Weights of a small GPT-style language model, trained from scratch on English Wikipedia.
Size: 15 layers, 3 heads of 32, MLP 768 tanh GELU.
Each number is 128 + 32 x the weight over the matrix's rms, rounded and kept within 0 to 255. Layers, rows and columns count from 0.

# layer 2 MLP down (transposed), 768x96, rms 0.24, rows 479-495, columns 0-95
[[163 113 147  72 131 137 113 152 153 151 111 152 208  79 112 220 113 128 169 117  94 115 129 175 131 148 128  85 108 139  89  90 162 112 118 137  89   4 129  70 108  62 190 157 152  94 125 156 143  77 156 103  70 130  95 120 174 188 136 127 114 104 140 132  95 187 123 103 157 150 112 133 133 149 168 174 173 156  92 173 125  71 141 110 119 181 197 113 181 129 142 219 121  82 155 163]
 [146 172 106 105 166 172 146 118 177 128 169 104 136 120 116 129 106 131  97  85 127 129 144  79 101  95 126  42 131 176 131 149  66 165  97 158 147  98  96 131 122 131 155  52 144 150  86  90 122 118  65  71 128  95 140 159  96 125 121  94 121 130  96  99 125  76 160 121 129 132 116 112 140 132 133 170 137 111 113 105 135 136 137 104 152  85 104 129  80 115 126  95 187  88 145  70]
 [219  62  91 160  92 230 126  97 169 114 142 224 118 169 158  70 116 173 177 135 162 106 138 105  94 125  67  72  38 255  50  98  83 143 117 129 121 162 175 253 149  81 160 131 118  98  67 191 190 255 184 196  95  55  97 179  62 109 140 152 189 144 229 142  95 100 177  74 176 254  97  57 212 190  56  60  64 225 120 210 152 147 240 129 144 176 130 119 134 138 156 133  95  56 105  98]
 [158 173 214  73 132  65 192  96 105 149 108 126 163 123 100 123 115  96 216  62 136 140 103 185 195 122 147 102 168 110 119 103 144  81  90 140 125 155 148  75 185  62  87 153 148 180 149 123  83 109 133 103 150 110  96 130 169 175  75 146 121 119 147 127 128  93 123 118 114 138 125  87  95 117 157 174 131 128 181 139  76 123 123 150 155 182 157 165  73 112 109 146 150 203  67  64]
 [108 128 114 168 150 114 183  77 159 139 130 168 126 139 140  73 132  81  69  99 149 105 134 188 126 108 110  80 167 155 161 159 197 220 119 134 128 105 149  89 140 146 158 137 105 106 105 131 151 170 164 207 119 150 158  68 134 121 123 104 112  79  72 153 144 108 117 134  95 135 143 152 168 167 110 135 177  71 108 120 131 132 104 189 132 123 142 158 121 164 166 155 111  90 153 121]
 [121  95  59 144  86  88  73 153 135 177 165  99 147 141 159 137 103  77 154 182 160 145  71 154 102  99 136 119 132 130  94  86  44  64 202 109 139 173 164 219 120 147 140 122 143  71 125 229 167 173  95 135 123 147 129 140 102 116 124 145 150 100 136 157 150 114 112  73 150  99 131 186 131 203 126 184  70 134 179 203 105 117 128 102  50 113 112 172  87 100 186  91 160 106 102 137]
 [165 172 121 149  99 188 163  84 185  66 113 117 130 171 196 145 112 159 150  94 132  67  73 123 141 105 146  88  91  96  83  76  84 129 157 134 122 201  81  71 152 121 115  74  93 102 117 103 164  50  23  60 118 206 178 132  99  68  99 158 102 129 139 141 175 207 115 123 121  67 186  65  22 144 195  57 126 151  59  49  87 156  73 130 163 192 201  37 140 116  80 102 133 129  44 102]
 [ 82 165 145 102 162 120 148 105 107 125 150 141 144 151 169 135 127 149 140 153 127 123 149 145 136 119 128 127 132 118 129 126 132 152 156 138 143  98 148 168 143 123 107 129 111 116 137 112 130 114 126 124 130 121 120  79 110 170 130 164 132 117 106 107 122 153 198 125 158 142 134 145 121 119  99 127 133 136 139 115 102 139 102 159  97 137 132 133 157 139 133 134 124 144 119 116]
 [115 159  67 106 153 113 126  64 101  78 142 145 130 137 126 156 110 131 161  84 115 145 152 112 126 122  93  78 104 151  81 171  81 118 126 114 151 103 112  70 117 142 161  52  69  64 113  99 154 156 135 166  85 148 115 158  95 179 167 133 144 160 145 151  99 112 123  92 148  99 108 121 123 159  95  45 136 155 148 151  64 148 110  66 147 137 105 135 120 154 178 150 119 112 125 135]
 [ 67 141 176 131 154 110 143 127 147 160 160 129 133 104 112 116 166  83 124 133 123 159 110 114 121 119 135 122 116  95 123 112  96  86  57 101 107 141  85 128 128 138 168  94 135 115 136  79 119 154  95 102 107 118 117  76 165 170 138 171 122 111 138 181 137  83 192 107 156 117 159 118 153 166  90 138 161  79 135 128 142 147 116 116 191 140 139 165 108 125  92  80 138  94 118 130]
 [163 145  91 207  71 139 107 185 127 123 112 102  59 153 206 115 121  69 106 152  58  91 120 174  64 131 117 133 115 107  56  73 115 157  70  55 178 139 135 190   0  74 161  70  97 180  95 146 116 139 167  41 192 174 204 115 115 162 113   0 166 159 140 191 106 118  68 135 145 162 175 153  89 133 103  97 189 208  59  67 173 107  74 104 132  55 183 169 165 165 109  47 160  89 187 178]
 [ 95 121 104 128 128 122  65  93 137 130 125 137 123 127 111 148 147 123 102 156 139 133 106 146  89  79 161 142 126 114 151  96 124 134 160 129 150 163 178 126 119 165 132 121 145 105 140 155 161 111 103 162 124 100 130  94 100 155 123 126 100  95 124 120 132 167 145 120 135 149 142 124 114 111 110 156 137 151 136 103 134 129 135 119 121 136 108 160 127 112 143 101 122 115 160 117]
 [102 160 153 129 155 105 173 143 184 169 127 103  71 118  98 131 109 138 140 129 121 200 207  90 163 186 122 137  67  96 136  67 160 182 145  90  54  64  94 156  88 109 129 120 161 162 184  73  67 157 132  92 207 114 181 189 160 154 126  72 158 168 149  55 146 142 121 166  73 152 129 140 149 149  86 187 138  83 145  52 124 129  80  66 137 140 110 158 131 138 130 119  91 176 152 127]
 [121 148 154  99 130  95 139 117 128 103 137 108 137 103 125 114 149 137  96 141 114 135  89 139 123  79 135 113 134 151  94 128  89 163 117  96 133 192 133  77 146 154 149 126  78 146 113 156 129 136 124 151 109 170 123 136 121 118 121 125 113 159  98  87 131 120 108  82 112 117 139 110 108 118 139 167 133 131 142  88 134 108 132 124 109 119 104  82 126 138  89 128  91 145 153 125]
 [117 161 151 158 131 121 160 168  85 109 100 126 190 104 110 153 127 136 110 107 165 132 143 103 115 104 111  99  89  91 151 126 149 146 141  99  55 179 142 104 154 102 140 126 123  91  62 127 138 115 134 135 121 162 163 108 100 144 117 130 145 157 131 128 145 118 144 117 143 146 116  85 123 122 160 130 159 142  99 126  97 110 158 130 168 126 121 154 188 177 129  72 116  91 130 135]
 [114 173 136 124 108 130 112  24  96 127  99 199  89 115 161 130 162 123 118 117 148 141 165 162 125 120 161 160 101 159  86 116 119  94 170 188 110 123 182 130 158 212 136 107 151 109 133 150 117 116  96 159 173 131 117 159 137  75 158 106 129 125 160  82 159 143 108 148 142 148 128 116 132 105 171 177 127 170  99 149 139 182 169 113 132 123 151 153  95  93 130 168 141 116 129 143]
 [155 163  86 142  85  90  53 183 115 150 104 188 136  51 123 117 100 168 110  68 218 123 109 111 139 128 120 156 126  77 167  93 131 117 151 143 121 137 161 146 116 102 108 189  73 115 119 153 165 110 114 191  92 146 103 153  84 141 118  87 127 140 146 121 130  93 111 199 163  75 122 123 125  94 134  98 149 135 120 199 121 113  87 158 135  66 143 183 115 143  97 183 140  44  74 157]]
# layer 2 MLP up, 768x96, rms 0.333, rows 480-495, columns 0-95
[[146 165 147 102 112 184 121 134 132 172 181 106 104 119 124  95 154 145 111 117 156 187 142 124 171 137 123 108 169 168 119 112 131 156  94 157 207  62 116 159  95 124 187  76 195 109  76  93  93 168 106  68 148 111 179 129 119 150 128 126 138 124 133 101 120 111  95 131 110 145 136 130 106 102 112  88  71 142 100 193 118 125 117 141 123  81 109 140 111 182 141 141 131 125 146 129]
 [243 102 132 186  97 122 174  49 106 104  93 121 210  68  93  91  72 178  82 130 100 112 129  77 209 140  59 102  69  89 201 109 165 122 120 138 124 157 164  13  91  77 178 139 172 118  70 151 124  88 185 200  83 101  94 186 156 133 105  86 162 108 142 109  91 117 171 181 170  70 142 107  50 149 109 127 223  85 163 146 159 123 128 116  74  76  84 151 141 102 213 105 113 103  92 169]
 [155  95 123 178  95 112 134 130 157 136 120 183 200  90  84  66 154 114  73  73  92 153 202  81 196 120 127 205  80  52  78  65 135 129 117 155  80 184 132 105 113 118  87 169 145 106 116 113 205 131 130 155 146 183 114 191 145 155 157 108 138 106 143 119  81 184  88 151 180  91 148 101 133  78 122 124 156 129 126 195 172 130 128 168 120  82 108 151 179 172 148  70 133  26 188 161]
 [141 102 112 197 133 163 165  92 168  96 112 176 152 151 155 106 122  92  96  68 115  69 145 160 136 123 115  83 136 138 138 179 183 159 147 144 143  68 164 109 144 166 153 116 157 116 156 125 184 128 157 164 156 112 141  79 135 131  91 150 118  74  92 145 104  80 152  93 150 120 116 130 150 134 145 133 125 108 117 108 114 160 100 190 199 146 124 114  94 122 189 132 123 141 155  92]
 [124 107 168 185 170  56 120 180 104 171  94 170 169 118 139 174 232 116 139  98  84 132  94 106 109 156 154 128 141  87 134  95 122  76 155 155 152 126 166  86  80 103 121 152 209 153 119 186 175 140 107 141  86 136 162 140 138 169 134 130 141 150 106 186 157  56 123 211  65  89 133  75  60 149 110 156 147 133 105 160 127 154 146 219 113 108 115 143 137 136 143 140  88  46  73 164]
 [201  99 205 199  64 150 120 130 142  76 121 171 155 164 122 157  94  98 146  68 161 141 229 130 118 218 120 134 187 169 158 136 141 127  94 127 110  80 130 150 129 117 125  95 108 109 127  87 143 124 164  39 143 125 153 201  79 156 136 136 172  66 147 189 118 160 185 125 188 152 164 115  80 146 160 187 173 139 107 130 142 152  63 126 102 153 120  92 174  95 106 101  62  83 130 177]
 [204 103  73 193 158 118 106 155 156  94 126 103 110 167  52 145 171 119 106 154  80 219 124 144 105 187 102 162 195 105  82  85  91 149  53 181  82 177 119  82 124 147 150 135 149 153 133 129 174  95 157 100  99 121 123 201 168  93 162  96 124 107  53 129 129 135  56 143 109 138 153  88 118 156 159 136 120 130 146 128 144 124 193  91 212 112  80  86 142 167 132 126 124 111 113 130]
 [159  93 154 117 152 136  91 171 128 130 121 108 133 122 110 140 109 131 100 136  57 120  64  91  63 136  68  60 201 111  87 157 123 116 180 169 127 135 212 145 118 123 179 143 142 159 159 159  97 125 108 145  82  59 168 199 105 147 135 128 140  75 164 192  87 113 163 207 128  92  93  99  87 195 142  97 120  74 139 125 110 145 114 144 138 124 146 166 131 128 185 105  94 102 167 143]
 [ 90 128 152 157 140 108 129 140 129  90 174 147 157 121 107 147 128 101  88  72 123 174 111 112 155 157  94 146 128 132 162 111 154 140 137  84  81 157 137 165 110 159 123  89  92 135 181 103 130 165 103 136 155 146 114  86 146 177 166 116 131 130 134 145 110 143 167 154 133 145 169 134 160 155 128 170 137  68 107 134 147 129 156 143 174 129 143 155  91 157 122  95 148 123 126 138]
 [135 148 110 212  75 109 174 118 131 160  74 141 113 107 135 134  82 117 104  63  24 126 129 165 197 126  70 187 129 150 139  69 164 142 144 226 104 110  96  81  85  90 130  97 157 158 100 151 118 202 135 167 192 106 196 135 119 157  87 134 218  79 183 129 114 136  36 198 168 143 151 104  52 153 122 147 181 143 128 158 124 145 149 130  43  90 110 179 125 145 107 108 153 115 114 170]
 [ 95 115 143  90 136  85 109 120 112  76 134 139 141 123 135 122 183  85 132  79 175  96 154 128 156 136 119 118 129 165  95 158 133 133 134  72 114 102 142 163  75 126 129  71 114 102 130 121 116 136 151  68 161 131 148 105 126 182 174 132  98 120 119 137 115 110 155 133 125 110 145 144 156 130 120 170 161 121 133 133 132 127 114 120 150 169 168 116 122 135 154 112 145 121 170 156]
 [126 143 150 125 191  92 144 172 171 136 151  84  80  83  71 142 106 121 163  81 113 162 176 125 167 192 135 121  91 123 148  89 140 185 164  89  46  57 106 159  54 132 134 129 153 149 180  95 113 166 121  88 227 130 188 130 156 146 119  88 154 119 133 101 171 146 131 160  85 164 120 123 157 193 107 163 112 119 134  54 108 120  75  74 144 145 116 154 125 160 115  99  64 125 164 136]
 [ 85 185  91 125 133 119 176 162 130 115 149 128 102  95 118 109 140 119 126 158 156 126 127 144 125 173 118 152 149 139 128 103 129 115 120 155 156 131 108  91 158 139 156 164 109 145 146 125 135 166 140 105 134 153 138  56 112 138 129 125 113 128 127 118 125 155 126 107 130 135 157 123 136 133 131 104 147 150  51 125 137 109 130 148  99 160 100 104 138 171  79 116 145 135 141 114]
 [100 116 113 148 113 152  67 127 142 108 142 111 117 126 101 137 133 143 140 128 137 173 110 125  78 188 113 131 135 139 115 136  87 133 113 123 166 123 139 177 173 123 141 100 130 150 154 126 144 164 113 116  93 122 109 125 149 147 139 137 128 132  96 147 118 122 118 109 112 110 175 134 141 115 125 108 137 104 101 140 111 115  99 117 188 118 157 105 116 139 120 124 114  88 169 111]
 [111  81 162 124 164 164 102 255 157 109 154  83 175 159 114 184 100  94 129  72  91 131 137  36  89 127 113  81 203 202 123 146 205 157 180 132  76  94 148 106 118 140  62 162  87 129 181 159 150 181  81 162  44 116 144  81 107 143 186 123 147 144 148 108 118 152 133 143  61 138 129 127 189 142 134  84 123  69 148  51  97  92 158  81 176 155 191 127 137 193 125 150 137 153 111 110]
 [136 142 121 118  93 110  66 175 141 151 123 199 181  95 127 125 107 164 123  85 191 110 130 108 124 128 150 169 129 101 132  95 118 125 132 120 132 156 139 171 132 118 126 172 103 143 155 157 164 119 104 184  95 164  83 132 123 136 132 113 121 152 148 119 140 117 117 158 138  70  98  96 139  99 130 110 173 114 128 194 147 123  95 173 128  89 145 190 133 136  86 175 151  81  97 146]]